config.yaml
num_hidden_layers: 13
hidden_size: 192
num_attention_heads: 6
num_key_value_heads: 6
head_dim: 32
intermediate_size: 512
vocab_size: 1024
hidden_act: "swiglu"
norm: "rmsnorm"
norm_place: "pre"
norm_eps: 1e-06
positions: "rope"
rope_theta: 10000.0
rope_fraction: 0.75
qk_norm: false
attn_scale: 0.177
bias: "qkv"
tie_word_embeddings: false
parallel_block: false
init: "uniform"
init_std_qkv: 0.0303
init_std_o: 0.0303
init_std_up: 0.0303
init_std_down: 0.0
optimizer: "muon_variant"
learning_rate: 0.00568
lr_mult_qkv: 0.7
lr_mult_down: 0.7
beta1: 0.93
lr_head: 0.0072
max_grad_norm: 1.0
warmup_steps: 200
schedule: "wsd"
decay_fraction: 1.0
decay_shape: "linear"
final_lr_fraction: 0.1
batch_tokens: 16384
max_seq_len: 1024
doc_mask: true
train_tokens: 150700000
max_steps: 9198
dataset: "wikipedia_en"
Each number is 128 + 32 x the weight over its row's rms, rounded and kept within 0 to 255. Layers, rows and columns count from 0. Numbers have three digits each. The size before them is the row's rms in percent of the matrix's.

# gate: layer 8 MLP gate, 512x192, rms 0.103, rows 301-386, columns 96-143
# up: layer 8 MLP up, 512x192, rms 0.107, rows 301-386, columns 96-143
# down: layer 8 MLP down (transposed), 512x192, rms 0.0258, rows 301-385, columns 96-143
gate301 100:146116137116119143079091152174093149163177074095131106170113105135088171119138153070139113160140125145116127133129156166114129084127106146096135
up301 106:192083141122161107157139115075128062081189160116127147125111154059074146133153101099116072106093103143188165169115116120175123117135086128124161
down301 099:128118065120183151131174043081172173133097128124124112128163164104136091136124120168120063177177149197080100101140099125154179095111147146094179
gate302 099:137106123143168143160091079095099122115154171109152117127125086117064158171132117144125162136156134073166129178119137173111114110147131169093156
up302 099:117159158089160114078145117162097179135123163072150171150096105145174163159142100104066158148153106172067121147096153152117105167142146118091086
down302 103:150151101074091158071182141176062156171111104182163104101187078152098172159124155189089131135103145110188119106107119139132093131175098097145189
gate303 098:150079110151131152138079114165132156169107150142167165161123172169204195174132091146130135161130125117144171087175092124110134122094073071112099
up303 102:156096075126141153125118069096094090137155147105087142105147152128105144103087097169105137044097189162095126131102108116191154131107146174102089
down303 102:120155147132079079105135131045146163112185134109087103137145128116139141094093136126164108138172133053156162195212171110101081115167171158117168
gate304 106:158143098121132152137134132123098185131157091166097117190148103094170155100097131109060143110113213174055123130186160071111123145092174190080137
up304 107:173182074172073162187146134096085159137114105116100179092125152099115124134065108130123115124138154125059170108115136137104113128111112173122118
down304 109:078142113115116134137129154154116144075124072173066089124191116127131140135172103180063133092137204138185158150110160162152149144075129123172106
gate305 110:152103186125111116121119102147172120104097106139144138064044093174152182146111145092134130134088121067102186209130127106087085118155141173119158
up305 102:103120159091128127098158128155126118099092113153108104122080114130149063159162073097174118087072106128118117104147124110123154151136128150160097
down305 106:137090110133129091167148196122141163120126151113159156158172083091113126164148216142122098151106094102193089150103163152154121125118098115132085
gate306 098:089169118158108080127108118134143096118110102171129129121166120139147145109162103125173170153196132105155080132121096158138140116119135093156164
up306 099:147100162082083074148135123154142070189137131133085170138168094095107166148152184140182125112178140057149119130169140113146130132131085100160124
down306 095:125136136137178106069141140115113119086170121149122158069139099158139164152137139157128129074071117136124108110185137115099118131106080185105152
gate307 102:147148119129106167151116126094037083103133138159154113133129138138138092068090125129168145161144173165076137050136107152124115153161103202156120
up307 103:103177111094154136153111141196075095094168118149096184143182154123126095110171095075122167175125149094055127098072134149107105190125099137097109
down307 095:080155117129126091147099040106132140164114149063153128157142062146139143135122143119099147150130095111118112107093156143098133109085141117096137
gate308 098:192123119188104158172136142140168102100150122133154117105059141138134194127074150105103082117100098151146126097166102193128114164164064083131138
up308 096:093138157155067081153167096164118179090119179164158138129143117140126123118121038124146087161101115134109095143102128176106096129083126145152084
down308 100:110133138103145116150143114085154144165120113129173149128106123142152116096068099071140172133144121105105088097107103140166094144120126122126111
gate309 113:196152114105156137059144137186101136109167158181167150158146088134059097137149150104139088166130143111111102131122180127161139211100163144135131
up309 107:140175150081098164145085206090110170160178152106130138123105135173095118102106096129166080123160159168077146143094165099214107109089116151171127
down309 106:129126089086118105104143182128084105089114065139101103130091101137181117135125137117133115111104067107107143164159081049100115141144128125162131
gate310 093:151099056173183133120200123107097148135111170123139187173096135165125174155133120156121161113120112174124165169134048165133149135101155181144092
up310 096:116116156145116173128116109061149149182121146188153109111122087108107167063193141163045110146116089115119067147112118141141126080167179146114115
down310 098:180134130096157074096079115121100131167166121093043072142193113103116089129136080186137141158113141119144075119113159153090079151105106092147103
gate311 106:196109122186208131117122168139139129174100169131146103121106118098113156147130142173113147143082134110123143102119102138103098081157126178129075
up311 109:061144090133111101088092157110169057139094126120168118098177146122120119160106106136080216117135117140126085121137098088125150178101168147121158
down311 103:088164128208090090144083121114136112130113139137137161177165137164107132134119162139183086163121190078138112101090102134153078151148151141091187
gate312 095:118112114141123115132133125134141110134175157163062157124116081148156086108104137141121121131116087086100133171146181173071176138054065125116164
up312 101:127099132080124155150111151106116137163100163148122157128140143115163150104113089087083165075106124120135154121131151181118138177133181148100203
down312 089:163164148092086131106183136100071147106084136112136139135169133109094163152088159097132097113080112145205175119079123063157076159075156089122076
gate313 100:174114115093153180099164078127134147163129157181121135155132092115054136133156111137144109171147150170105088139091055187119142093150076133038145
up313 097:181162082157127192100157113160149119096134117078131159074169147088136109181166186156133156083114097120125144137121194109074113218105182159143160
down313 102:091123154135082164166119147149126158141135171163149172140119105148100122109133111098136067149155095108154106174116065148127102121137099098062102
gate314 099:193105166167073139135101130091169118139134077155141183099100146178105162081134088112143101121150087141166133202065162164132138202135154115114142
up314 091:110154178134108155095107126105134145147095067121119080119134150091108106098146193106092142152171163051138141110082146127120174219094085202191162
down314 104:112077081179158137168110123148190102117089141129126159060149069145133114156104095141149129106172091181106178146144199103182084128163144125079095
gate315 097:153135117143120175105089203164097105112154097154186081166147106140095027127139230127125147128169116100125152124134100136134149149094138107190184
up315 102:167128105147137116160125049122151114103119130122039159079106151120115104129092122177107126109070146151169137178205085168197151115126190145157060
down315 096:135144137199114124129138206126111085124157134121205124129142083189147095133180097170191076144145160095145072149124119095101098156124083111127186
gate316 100:138154121122054126142163117124091094120169196159140100107113084113109194127114125125149141102142113084069118135161120152092221073118112179086201
up316 096:132107117196090153104165168139131138152081170103178079160069112193142207184145115119163142096028134146079112126128141129143162110112103165109130
down316 109:099079100107125132062166125162109191069109111128165132084111106132158074031099162135147196164145156074144151095140127218120125149105149153104165
gate317 112:203118087122176146081097062107082109117099140170117120145087184078152045181149093119190067181096106170103128124130099127164111137098113098124086
up317 104:145085126138103141137130121108101094085118188156124115174102111105146140144081159133156094134118098128145170114126146089161144111158135112140102
down317 102:067100081176143093185089127102118129116102140051158109179164156121107171137176110160088147094085106121113159143130115173160146112115114056154024
gate318 108:158152117072138084098135158159069110134117182091113114130149159103152099146226130085127153181123061105130160136131101158124121131110099125168070
up318 107:069108113082116157127106125158115099155120146161125101138129191149129113076122086175144120124101111127149116161162163102163099128076095120070145
down318 099:113117142143168206145152095131106104153148212153101158093083103089123115108055116080175136115174123131115148120128121156117149102148144126158125
gate319 100:090089122143126116080080127154131080113140189110154072110069106092110122196117169084131142125075117128139149170170155138118176140151129123150081
up319 097:104121071120134175164058137124185154117158156159099095113114103138089122123136082129149182093119123152094105127152081101143080102145083141117163
down319 099:100096072064143116150149087173157056215143141085121166146141140081094084140089114141134167115119099167121142143115142170114119148182178076111140
gate320 103:094110148114136123108120158183160133094126133183174128138135159129115167206143108188234138141144156067056150168138188097153108137117147137128074
up320 099:182160107122093102120096089103058133185140197151098136128170100131109131113137124091104136153133125145152118157134175135123145128124086091095152
down320 102:139085122146203125159078097168181145103147153107107176119132144122154139135106106117076146159108171148107108115104115134116170133194120099174102
gate321 101:135141142133192118133093121119154140088132070165117088127160155172126056117136156176144116144124154102073120139130146213130141129160105109163131
up321 099:161091135125119089154133120165064091150086108171086143139133134172171134130102107085112156151166081173076154151101151122115147085149132101171075
down321 094:142106107066193125091137121099156098129173136091117139150153138102156153122121129127130089146166102122150181131103131120139135129165158129143191
gate322 090:147135115139170208079115136152145157093090121144147152180142140141072139120105109177125108119133067180094115130152155133143109155138153118075120
up322 090:114173099106121110079149123122127159111139100160123108214110074118065127106080065143133137059131099158153163098168099070127158140158139184055122
down322 095:114096099098191187123147105104157136154046173100149105135165153155168139197155171131094161148152150127083134152123111094154107168091143113180106
gate323 099:136085138140052103109129102094081117172124093132132157166140147184114194115132126105086130174145139159120106162134142100077134131109092151117171
up323 105:151119152141145153168157140134122106134104115081130108123079126161126143168186140140193149098110132125094150146121125113180085158096139149139124
down323 096:125179126114127126141151112127134112107042103166151160213117119152113148107138205101168117128210159101150196111178155127122152104155133140088113
gate324 110:123119102182041155143193120097162142130094128162145122089118118123106123123075098086190158150112167107131157072143208107153103076146151114112133
up324 110:094107126185142144169104123133098107114104106103145114112170150109124129156111065124088148093128154129113104115180131126137119132064124068137139
down324 110:086131131109092125083126070156113107171145118169179137159155118200159097103101098223123105108116131085110122171152104108084128166102175156127104
gate325 093:106157164110103191053162167057099114145156122131105099131090183121107096167095033117083103114072138177117162085107153119095111182100150094176106
up325 097:114121117116134161145148123065063137129136141097107158135162162065098127091151096138093084184075088183109211148105125205124139121123179152193089
down325 098:128118109150145152141113132146082139108155121183118125079107088161157095147156151095148124109126114186116093144160140111142062140175081113128187
gate326 091:201105177106172106129108119112102116103105087130108114114166077087094141113169079158135148166121091054148183102119128112175083132105131093156105
up326 096:134125125136075108135146126123095107148122140080162115173075068141172182088115221111115112124117115156129090189118140165122144060119073141118098
down326 103:157103186083208163119166093168177139146088092095159152102106130138123109112130124121088102160086162098194169178202105135137167113135153134144072
gate327 104:072160132136178190135085150169128101136166144130092117097101090186138155142157060118143139171194126132133133153083159120149118101140084129174102
up327 103:133093102143139114144137117119131150091106102165103158170145142102114073159106160078177098089096184122050088157076152178172123108117137101156126
down327 093:104138179117171130141173106094154119197116075116084133168122151080152156170114123112168171105160147156113098081119157104147171084154163098092157
gate328 102:193072166163161139110086097103082150167078170128181063180107091160145185128131118094143070084033096112158142156167158074109127152102105170161163
up328 103:140154100094088113131201182136119060149177117083096179047176096170118118138098110177139115144150133105133107122119132157159133111133149107154143
down328 097:120158128198145123117182111061108146149106177065100100139137144176120076104082142160102147085105177107161130140125145170126117165113100194187136
gate329 099:104153104147120202133054169145154112193111145165101171148086084104102103101137133106149137134119045180167164119105127116120108100107143069158101
up329 109:103128185096120143125165107119077164096159129160154135149124119170162143143095085165137123137136159068140068209154178146157124130102181175101133
down329 099:156155116081126128094078156151162130148184154136095084143137158154084138147156149118122125120122097159186152122094150122195157112126127098179095
gate330 100:174083060100094172125161119155147082087102134177138148069121099123094128103146176088104148153153160131159069140114131175135097075094118119129100
up330 101:142121177161088101086097105157097160168092149124124119109128122122147119132069108189117109126093131140125135117112133142150135173035178132085111
down330 103:111152119107112126128143156196126134104181143167101113095173130151118117213131155166168120152098110162129104184109164140093105122089148139127141
gate331 102:114079100150135135156052095132181096092152157108206151123140123119078154103104105151149104081092144157115147081139108167075131102096122160184154
up331 095:153180099103143066111120217137120189189102132053084175157122106142127150149134111123143105184112094129095129141129131069105078095096145176123173
down331 099:106148079084112125120166074159142156157093121072150103059155153139137133103140173110087190057148115201160094093148184160121103151117081162141076
gate332 101:133149181151137092125101151141120098124135150136144123117120109131103112172127153074145122155107156127142108159113154165097132191098123188186145
up332 112:134096169162144090099134148125199127112151168123122138117113130187081116167207111105097115170113153125091162147108160144115116146096112125157091
down332 103:106081115105177098166085107102120134172193121118178151123109092207143098185177133174136104167135155135129125170125114112171146143118127066115082
gate333 089:135063102136166106154134120121201122134175104093175148117070015135149129098135183117157175161084166109110109123126127065169136134122130113119153
up333 084:125085098102129123178155153131132147157138176158133134119123136111160163127084142125102118097112175208129083135141138118106132103189091074091129
down333 110:084153113186129073117127155149136136143148146142145086110149125104095165126123140092147117114094034086125131166143156124108075136081147165081142
gate334 105:094064132163132108098073140209122108094114191161128120192187079158144164145103166137093127147079162154131130102098130102141165153155093095184116
up334 096:142138178070119191194116130117107102132171152131102113108124142165123110123131109087123141127146177146138219116178051126146117143123165061113141
down334 098:095119127118124127187114137181131092114110129161171086111149121137090131115101146095077090136150161105099129141144116170096122114115177170141141
gate335 094:136174148068097140172141177098141114099027083138124116175072149104084172118091115134143116119131129078143202126215128108130111153138108084108157
up335 092:139117079122146145145149132130154136126122176179169129137096147167131183187124134073118112114132106114141094153109131187131087100108140056138125
down335 098:138118140141122146172110136077142111089133105058095166198132158113122151104118122192131151167106070131085209094170148137134165141112088143100144
gate336 101:178127109120134131113066062104145124160137148147123150175143089128117143130106145094203116160133098104073143167090128110090142110189129111132108
up336 100:131036127094090169149143138098154136156069084142133085047141132123104110164122155118071125145143088114197142100129157126073230104134147165198121
down336 104:138156104125118156109114141142130146141062144137155210184162107095111177141117060084097172090070126124121150169153123062129161124160134102128168
gate337 095:092155139097087140111141155110179128099158173175135083185126152145122111109104018121132121192195173097110099068105131124125084100168171155095093
up337 098:135138165130178123113176131192132124194185120134114147214156123172102152115076094172144120150106182131145125173145130159145150101067155150114109
down337 095:130093127162129138159088083123113147107143137080179098129130077101190152124168103140127137102139075080086085106081094121078105133112133152176179
gate338 105:145145085142127137107142047157095106095131119089188168069146151099087188175138139144137086082136065150099130111084169106091110131139124086134147
up338 111:126072129055189135095115096117185102191087107160136131115139094165135082154108139115120094158168125181055119133180119165140127200155118150122163
down338 101:145180118124133193142180157122098108141155142153101100132193073187148129130032143116140116077130122126122099091158147133127131171124098046112107
gate339 092:199087143172150111136107103132120122154123118172163163118128150107164125150098159078140111135061097098185115104070067147150206095111089154140155
up339 092:138119148176114085139083146138155121127130139173130166144149143126084160156107122131074183162136131144174092079135141218118173148102106099150128
down339 101:121159124127129174136148127106174144101154104112091169099082118181117165101143122135155163083091130157095084104089081093125140195151131144074075
gate340 100:147090131109136099095092145128113115155136134097136189119110137151142115171106138128183132049104165107100078137191091139135172110083104102124107
up340 097:140158109158131091155097122116085139110145137132127109091084144130134144147185150091135088143078118134096126092139121121153132121177152104111136
down340 103:191108137109121142104149165147142142145146152146126189085151150187138120151083126108135053096061037150160106087169105134167129107116146057155140
gate341 103:036105116145166128128131139192073143143143124129180107082116094123130148155097166061144175103128173126157131114076097190121143126120150090138078
up341 099:130149109128158159172073097107115106122220123101198115117125148136088136143082129079093153096162099131181100102136144199135116132151148095112100
down341 103:083137131129067110131105140172089122153056124112173174094118124132129165155136164156133151106152113084150136101121170196137100146132065107156153
gate342 101:155100083128136072079122095169106142162091137152119075138116124113090109134106149092145086179152110160111092108133156109083130056111111101143148
up342 094:118114117129091134128131134114134152117147104180172193108151114132184133161174073130140079122116136089111140159127117149114112169118150112112108
down342 104:141190132161164182122165111109108101144088087132124086113095146154102098063090194118153208136122137133117091125118104146198125091127103161120119
gate343 105:116134114110089090183152087134125060161122192109129097054144140087123164096136128159077164158130122106127151111109149139141160156101036165158149
up343 106:181170103172104108073099106113143062141077151131122074193160112130143127133193092123107140088111122152116081084101097150122090127132139108091169
down343 104:093129131125185144142067089092090129121193115168162142123175128071096146097115117127097129131139115168052158154106109169098118143176138167108119
gate344 104:129087089076118156124136093156137046075093058130074162128089165099139096175116142127100112164152132177148165207114122143095238139166076135142162
up344 108:171180124125127131087138111156101148190126070131110157133141130105171081117141128110149099066137115105115125176119141110098112207106202108062156
down344 110:107119097088141092138129090119121134109201127186130078077177165148142124148189124094145114141120084076098158143110131097103150113143151076106088
gate345 095:149181112101141059116119125074093117116123154150148152164075148173096076068122185124105116115107070159109115170132122156072148155131046119163154
up345 098:114130173150084102182148122033199143093126178151133149112164099124091135135171123095051087151131143104118136148097154097053166092199097137110066
down345 102:116137137112088154120146134136097106120132165154102119127055189088188096123108111129143176122192093103097132112105187115160105150086130146138111
gate346 107:131090157064138098137103186090102068128162118113117093157130139156130174138152134163159148156114104086116147159144130108105104106113098133165148
up346 106:139086115175145111172100131133089135121073135144154165101159142117122190131070128097118159130070083133150185140123114127158122114134083161141138
down346 110:181186044081144096089124124183104168135190141147143105093130134112145139140186141154067054130126087083120164085160186116149129140146163152119078
gate347 102:128061114135173130167130156180092109182151158154097149130116060098088149127146151120131142174114121104141125189055161134122118108176112091101136
up347 100:108113167106142104179143137156135107147117145080108125114110124113084162049115152153119102146129091150151095144123112110149201144087076131167190
down347 106:151123101193103155149147193055100123152181109117082088178148152135146136144090094120133115092176111142147161107045138091128171151117165183117161
gate348 103:140114093159117131173163092126135120129142121106173181147126081211147157168108137135099126122097113162079095138127130126188160099101142134135073
up348 096:184119174099117115161132158105177161165087154113110138251091112153124170151082146111135123110097106194136076122099133116155167173116099141142039
down348 102:172092123102155145137088096145088121094141154059125087099067066149075087131160131097120117131165148082162158133108086112165152112062133147194181
gate349 100:140115147171155185116106153097200115095142187148114187067128112115150102121150119116105174114161142151046169171148095112142117141140120104111152
up349 105:171149185121108083100126155132160085126148159128079171119140142171138112102217135109158188119121128152079156153186082075173083136135107158089123
down349 105:174106088112097125168130159110168153150095108119123083181123167154102117133117141179145110126114108123153116190110128098128147135181135113128138
gate350 100:114054129118132083156101162149117096167135103194112138093092084054155140104112056128122144164162133126160124137118179212120185098080112080105152
up350 103:161090117114144123072159130143150155099140103142113112124162132174144092118083097160136143164170133151150156157134133175121201139108146139114181
down350 101:142136120114105127123085139122093157209121085045143078104088129128108107143113085134087120142142131091180145132102114116108136183131064070149135
gate351 097:156145106125035137158120116138141156091074121120167103128091122094125138160126156127092106140128153072167125143137149046120160070147155104127144
up351 098:125084150129126156193103148077112115205153104180139144075132195117145099129082177170222167158159086108180142127135119134149128048124166129149118
down351 089:144117181115120116103135157084123141220101137138152147134117173132118116109115125158137147098131153045087118174170097182111066172158127149103139
gate352 100:167127100104079145101110120117089141107142136135158185141092097119098118203113164152163148166095127106069176104171154119153129103065107140105095
up352 101:165159159165129129116112139077150181117106094148126089102090178096096183132150184133094124140134116091106094154156116082143103126109137042128131
down352 107:112151121090199149137119162130117076096124171105136136131076086087129087177061109202135142139112100129121133063162153187152152129147104158161088
gate353 103:087087112100166116149136152156132130077178131127168076101141160133159070129123154128111163128139098107128094139104132101172098110096098108175164
up353 098:118084130104120125146067126098101117129114154147128135109134121148101156085100125196159131126123093140129115105144115123071132173145125171136116
down353 104:067164131175091149093092096137123156141144115079185118133123185107125074148119144148180195123102103120071141133145127116129154160141162121142145
gate354 102:124149113103132167146107138067085140129163192098123156102172151143117106098122093105161123153076138108117136132188160104085082196077137147160174
up354 111:094153163087073137081152146149148136064036079108168111121127125112113159113105139183112152129127070153185086092074099147153132059118150202115115
down354 113:146145197144119152117115048065090106177125144116158168144106158124124119130100123094158185101110140154187077129154111117136134201131130103122132
gate355 102:151124161129098132056122104181104130142138146129134140160126127157131117107127174088226158115135123139155109143174149134126153098153064101178081
up355 102:151148131113143202179102110120164138057133148106168153136133167144133176138141135099180141098148122145130162179152113199102145120122150100161117
down355 102:114125120116134116163115097184129146143142155047169104177090106081143130194062085153120127081089099133155102040136169127116183179155109147124114
gate356 094:151116160127122100092144102073093052126141178173143127092151143178115137092097107099136123176132126126126104182098160126117147149094132145085139
up356 096:082085111145141126178167173033115175140081148102108128125121125171184092135090122109069125089116133111165107066131116136097200114125065106100070
down356 096:114039095090195159118078083107095088137195148128136135128164117111161131224164140133120102124126132100164142172160112106134099176115178182149152
gate357 100:145099065135113125139118169119120084152149115178083144165141164129103123127131128169079110150110146127125076135148164126117132157057156119127097
up357 096:103135184141071118142116081135126106129138099093192148077104133140116071113099085089139147114119113108135121176064102161182140055106157087083111
down357 097:181116112142073159094087090143112108137111139106071199184059116120128077117150060144099136108083158116147089143142160056095130158088122121104077
gate358 108:112079098138105163091139103128128096133065092169184129133145175145142143169044157088091148185159141117150086098121158147091135148117109060128160
up358 106:113131124135162169154132164105097161124085142102077093114141159150089165151109114058099157108116128115074114150114163140081177185139095127089129
down358 092:124134129139143133167164185136152152104114104133085165109119122166136118151172152140104111094147149078150121054141084128155155139094130120138127
gate359 099:095127087107167153141071130123115092055122160123111056089081101141134160165123113121168135071158113131116107108155151111098062094133143118135132
up359 090:090138119154084130175070105117178162093174149179169139116154147173088082167158136124148135116147151122112165166131140116132070083126097114121137
down359 100:135155162122068153144172136138131086126084121115129096119136111118106101135138125099159160112104107194120139095118106136145156152204135094123153
gate360 104:117178076099106131131120133115090108121061162146147093131169179112101152155082156191143126122144165113167135134078160118102167181103117136126164
up360 102:090121131142100139149138160108059131129087134156054166108123121142132138141106124084135065171136115124102131161102120180108153148081165141100135
down360 100:121140118111145124196115123161114140113051160128152120170122127141110189105123133157124123132111172161163130125161166102161149098108101153166222
gate361 104:095170096125104158179093126170108048156154161165132156099091107080146118130101138108140142183116126173193127197142131038111126086185121136115151
up361 101:082130152169081107062115176152112114122115158150135155116124139162112180132101081102089091129101099091158133136104130059190106114173122149139110
down361 101:198141145126126120156176147105144203115156125108080081135099062162183088126122067139198143132091095091085129149142069127130179139151131132138122
gate362 083:104133079085149121066101084155123093110079100123132167096143167123155144143160102126116085141121167092107136115080156111096057066164117118131092
up362 084:131146090092099104102153092121135083142096175144146103111115109108145212069131157130143146092155114170098106150113134110134075135189115127104051
down362 091:078123135112109144138151216150057137126129125083137091173149118173076115185099098096093171176126152143165167131149128216080222141097184128104102
gate363 100:149133067185071090190127149152137144097103194158147153154062088080087145085140108140146192153122184125105135100129106156116100098160083122123159
up363 097:084088132066177083143125168134136105138168124091127079132164039138107162134122157151114186101165214110094125102115068116151111133162151164110139
down363 099:113145106112142118143105127129087080150129148133167145120104126162111119132166137161153145102158128138108130107118148133092112091084130130142135
gate364 093:127117163178121145184100101112132160191087140118118132132134108160093135067140122074180087151157124085119115134090090157124105120143127115078101
up364 094:135072128147126133130080075108091164086170096115163112094104127111200170103098131137157223127125128138113133120140123145161100170114091135110166
down364 097:110099097119111073145154118134111118132135107115163116128085119107037157128106127129113130096107139106119090131156112151137106103106147147196078
gate365 100:136150152115162192146114142181156128138147116165115156146188087066160132166137147117114160180099090108095057138098131210110089149145134108129119
up365 102:180150108143144131165064075170102171084167102141105128146134121099144151171156096134109202104138110209124111160134092109179152194126162138156183
down365 094:119100159149089101070072121135107137170146129202118120093148141122152123091130192121107087103128148119083141140160086125116051138117120113146158
gate366 096:083131130112141140145125144124109117120148101149132133125131137139116105053095142120065154144113106106096123102138140150065168076140078147085178
up366 093:140168106124113193144149112131164123135098081138112148107132081137155120170153133143158157129078137153132139137144076110138081134079136152161145
down366 095:066102123100113083142124156114154146139196158101150095165116113089135135132119108138150145077138069059147074152118180133106102107110094143089162
gate367 102:136096144082122136101125087137165180148129072123160157128100208176099111149111122056154099144165085097095139111096108115145131137173113100136136
up367 102:115129129124132137113190087142173102086139111109155204100162153154115099097088108156156116169151096096119121097114101199105096115068105086151141
down367 093:100142113155143075186153079067101061157139116107104138152172157130152109058152148163099189123130145123095152131112141065109147166200099128122137
gate368 101:120138142101112149125133175115081162173160114111161214093088122130127148120112115171129173124137097122196149143132172067112143092120134148142123
up368 108:095179127116134040135174151125149112204131118156115143162129099112135093109104126140132093174124109172112172179091122077119201071113141105129145
down368 101:044157104171070157132150101123160096130123123146114053168123103135115136139142136195154083181040165154147082146108122072095154152107157137124107
gate369 102:164097114156131187132082142129143060151148132072138156161135143149123156102159132134126154167110064107155124181076135133143195095112124090141118
up369 109:138123093136122137080136146157111211105091097117151094175101122123142120141122139116157099143124148103101129175114085126059136080176098135134186
down369 108:126132078107093128183067148130132190154126137099149121154189116110173172106098145089133072123116105141118184111164130133142131122173130164121132
gate370 104:168156121145130191179110110153123116086195191150139221093069134110109144103121117148136148165122080193235086167125178116139161091105127107125107
up370 101:088126114125122107175143139135120152147048062147134096100181099077197108113150105079059148115101096119089151152118131072156149107125168132170131
down370 115:185166115118125136097093126105128099188176145165116117182131112167077120115153179138136057139159157114141152141133166149109140122133112096203080
gate371 096:124147152087158091119134121165104127165096158115057200219126080140162083087061120115162117134087139143163109156210130098114094166093138138093122
up371 090:149196164076115145108150118141108166099168107130102100106162115109117144167132149128159108120182120118135120144129104072186114098075188161106195
down371 100:113131141143136099175146157129193095140086073111111153134098131124123090098143070174143089153059191193162189134144132162091160121165057105164105
gate372 102:147180054164141144136123115130118156151133103092146089148071121109081155163130045079168050115119122134176039140125121135097169132165135162149144
up372 103:117119109161114127073166182105163165137090057180076108154147091142193086107113102128142120166153081156103084125086184161153225133120118125136079
down372 097:099161087159101086131149197152139106123075100152109161137115168123087122163152196062122160147130120125040176172083105124095085132081096034114146
gate373 100:145133115080141128059153113120098121103141120144125145128077173067119107108113109151134120116104084143122081082092117097107123168180128137131150
up373 097:142127104153142143115164109075115136086153082175130174127143197112118086139103106163134136137163123105139111133117112197096132093136205154115130
down373 100:078099105081110163120101078089089120161179180095133113060069121144156073072101168145108123202135139085109113120129138066155108173157088119146126
gate374 102:091137153125108162213098111104126146165146112135102110134142146145127177134076130074140120149143142158150105163173185116137106148112085156117147
up374 099:137171152149112143123114089143135147131126124062171123166123087135123077139209131078048101197074165128148065130063173068156083108141129129128147
down374 098:124124114171088170114101167094143122155157127115131103133142224130110137094132163158118123157176145092099136091177137076141130134161126108102162
gate375 101:143187121191135136155176126187114095128096168159134153099124136132123099142103161165156157182153112126120119128090199118072181136151105127143146
up375 107:133154154130156177076144115156104097143052190151134125147174081112208162123139132115109061125055151179144084158150121107079088140139040067143137
down375 097:131094116119151150129111146156187149120071123156060118142115120112155188161096180115129143142159092092086169101132141155105171085098119124110216
gate376 089:105148098113131129125090081084113104086114128192104172117157150148062138176118135128168093177122105083134064130169142188107090093087144101094169
up376 089:121141020139098155085152153143135144117141085098202088125116091103121118132089141149139136088113147122093126156135167090154111114176123125122121
down376 107:149103122087154102101100124110107108147157156110141138144169165127167125099139077137147158153097154122154117122142120108076135116128143156145117
gate377 103:139114101069096174144090050109108103099132146151145147088098085128108194114095109075203130109150097245148066105099157110114151110072125135144141
up377 102:144134159080093162140089132158155139122164141138153136115158134114083160145162153092153132140132093157100130181105179163167109127018142147117139
down377 104:144105148141106066136111209174078094123087136146126124156134149143193086152163068107143157106113120055116147098203150177113086162106102112145092
gate378 100:125123160136138101137141125113096128062115161139203148159105130149093163152099131181131123133107075099136158172118149115109185126151169151156129
up378 108:131139133143121182121112166089125157143131125097073111117108144150126103074119125120163137103168110071132100134083143137123091137168150103136115
down378 106:086147083107177123181080077147121078100112156142186117123173139061096116148128128092097100151117126129130142078160180156171111140099121107125112
gate379 100:120101134176170080142113125117085162075085160120198168147131127102154128078170166150109091125094103067162139102109160123085091142099107088165062
up379 106:121154106133134168132194132108136099108061107118190175099124106133172127091157065158141137136104128123168131144089122140171144100132157097107067
down379 095:125100106145085152107155111116077156140094171084179078155106140144134107138095101145105168109159119152095077184131115136135131158139124134083161
gate380 095:135148180121211136113137180135074138128119130164210144128178151153122108094116109048141133178098081118109124184141111146136119186130101119101118
up380 103:082145127095148163172090138200123127124126176104154155135118124101167224135126185109100151122076159154108074121088110116116141168140122125136123
down380 095:125127144115169162131131125131092086126075134110183189159132153094152221111111115107149180106089176156119089136147105136097127083076126133178127
gate381 102:118173102113105055183126084108110159141185167165160095163092042153118115199115142143123161074104141213114110190133125078089104127177125149097138
up381 108:107124124122162133196144156131126166140116087100096121088136141155083092133175090145114100090151169178150091167120164186068124109106149164066110
down381 102:053102158118086102132246099117161134139121117123110138113142153102122127074062139138121123100072114200088150150164143108164116123101110113171156
gate382 098:131149128107148135091122157104109151090141119140140096149110085173108218157152125123177105126140148119106115075125056172123110134124144099132160
up382 094:154158133159155149096150101151119115158176154097104098132110142114118108117110130195163147134106126132139111128143137172115168062081166133145188
down382 096:138106117169109158145111160100126092134128106120166136166112144137151168112161073151072112180125192145118183082136151106124125137087128120132082
gate383 103:129134167134119095101178134141089050148168102151130139128139167192081120129090167100152130131135151165123149123155124155147157129146107098149106
up383 098:097118083115089169151083090111111091124124172149097111153119117162134151128099132062160103182100127181125106090114107112137146148124147109181175
down383 101:041144212123157134117140114080104099079133149125085132128184164129166105150117101145117149101126165163163087178138169121077100136135178163099081
gate384 101:159126137100174138137128136085089081050079141100187131106157157176081134119106154137152079136117148093142145087127178172131145150088144102114140
up384 104:088146154083149117125159118124134137161189108179096170167190116130147142138165108153085183123146126113114148152118080119138085111148105128108115
down384 099:085125158140103104161116099149140122082132179095143161109062142178119136127134094108109106084127085120133149100114164114135172097102153096183116
gate385 104:119166185143150127097066166123109121109167082171091141166102152148163113102146123116159101119081102137199171134084172071148121142100099144134116
up385 103:106030109129130129133134119138112165137101143093149206076181137119101133071150127161099158092158134103104053071167098161106043105187136111110140
down385 093:082130126103112113141142214066163094088145109147134149141164061106173156101176135181135111080105148120126150124188135067143134126220076117135118
gate386 096:106110142132145127127066146124130156081123161111089122127107165166129156115082124135089108113114115208115104148085187094127103163183111158139138
up386 100:115191107094158174183153121154122092072193137143107148184173178118162100136148126145135149175129163139092169117128154126129131104159139188141049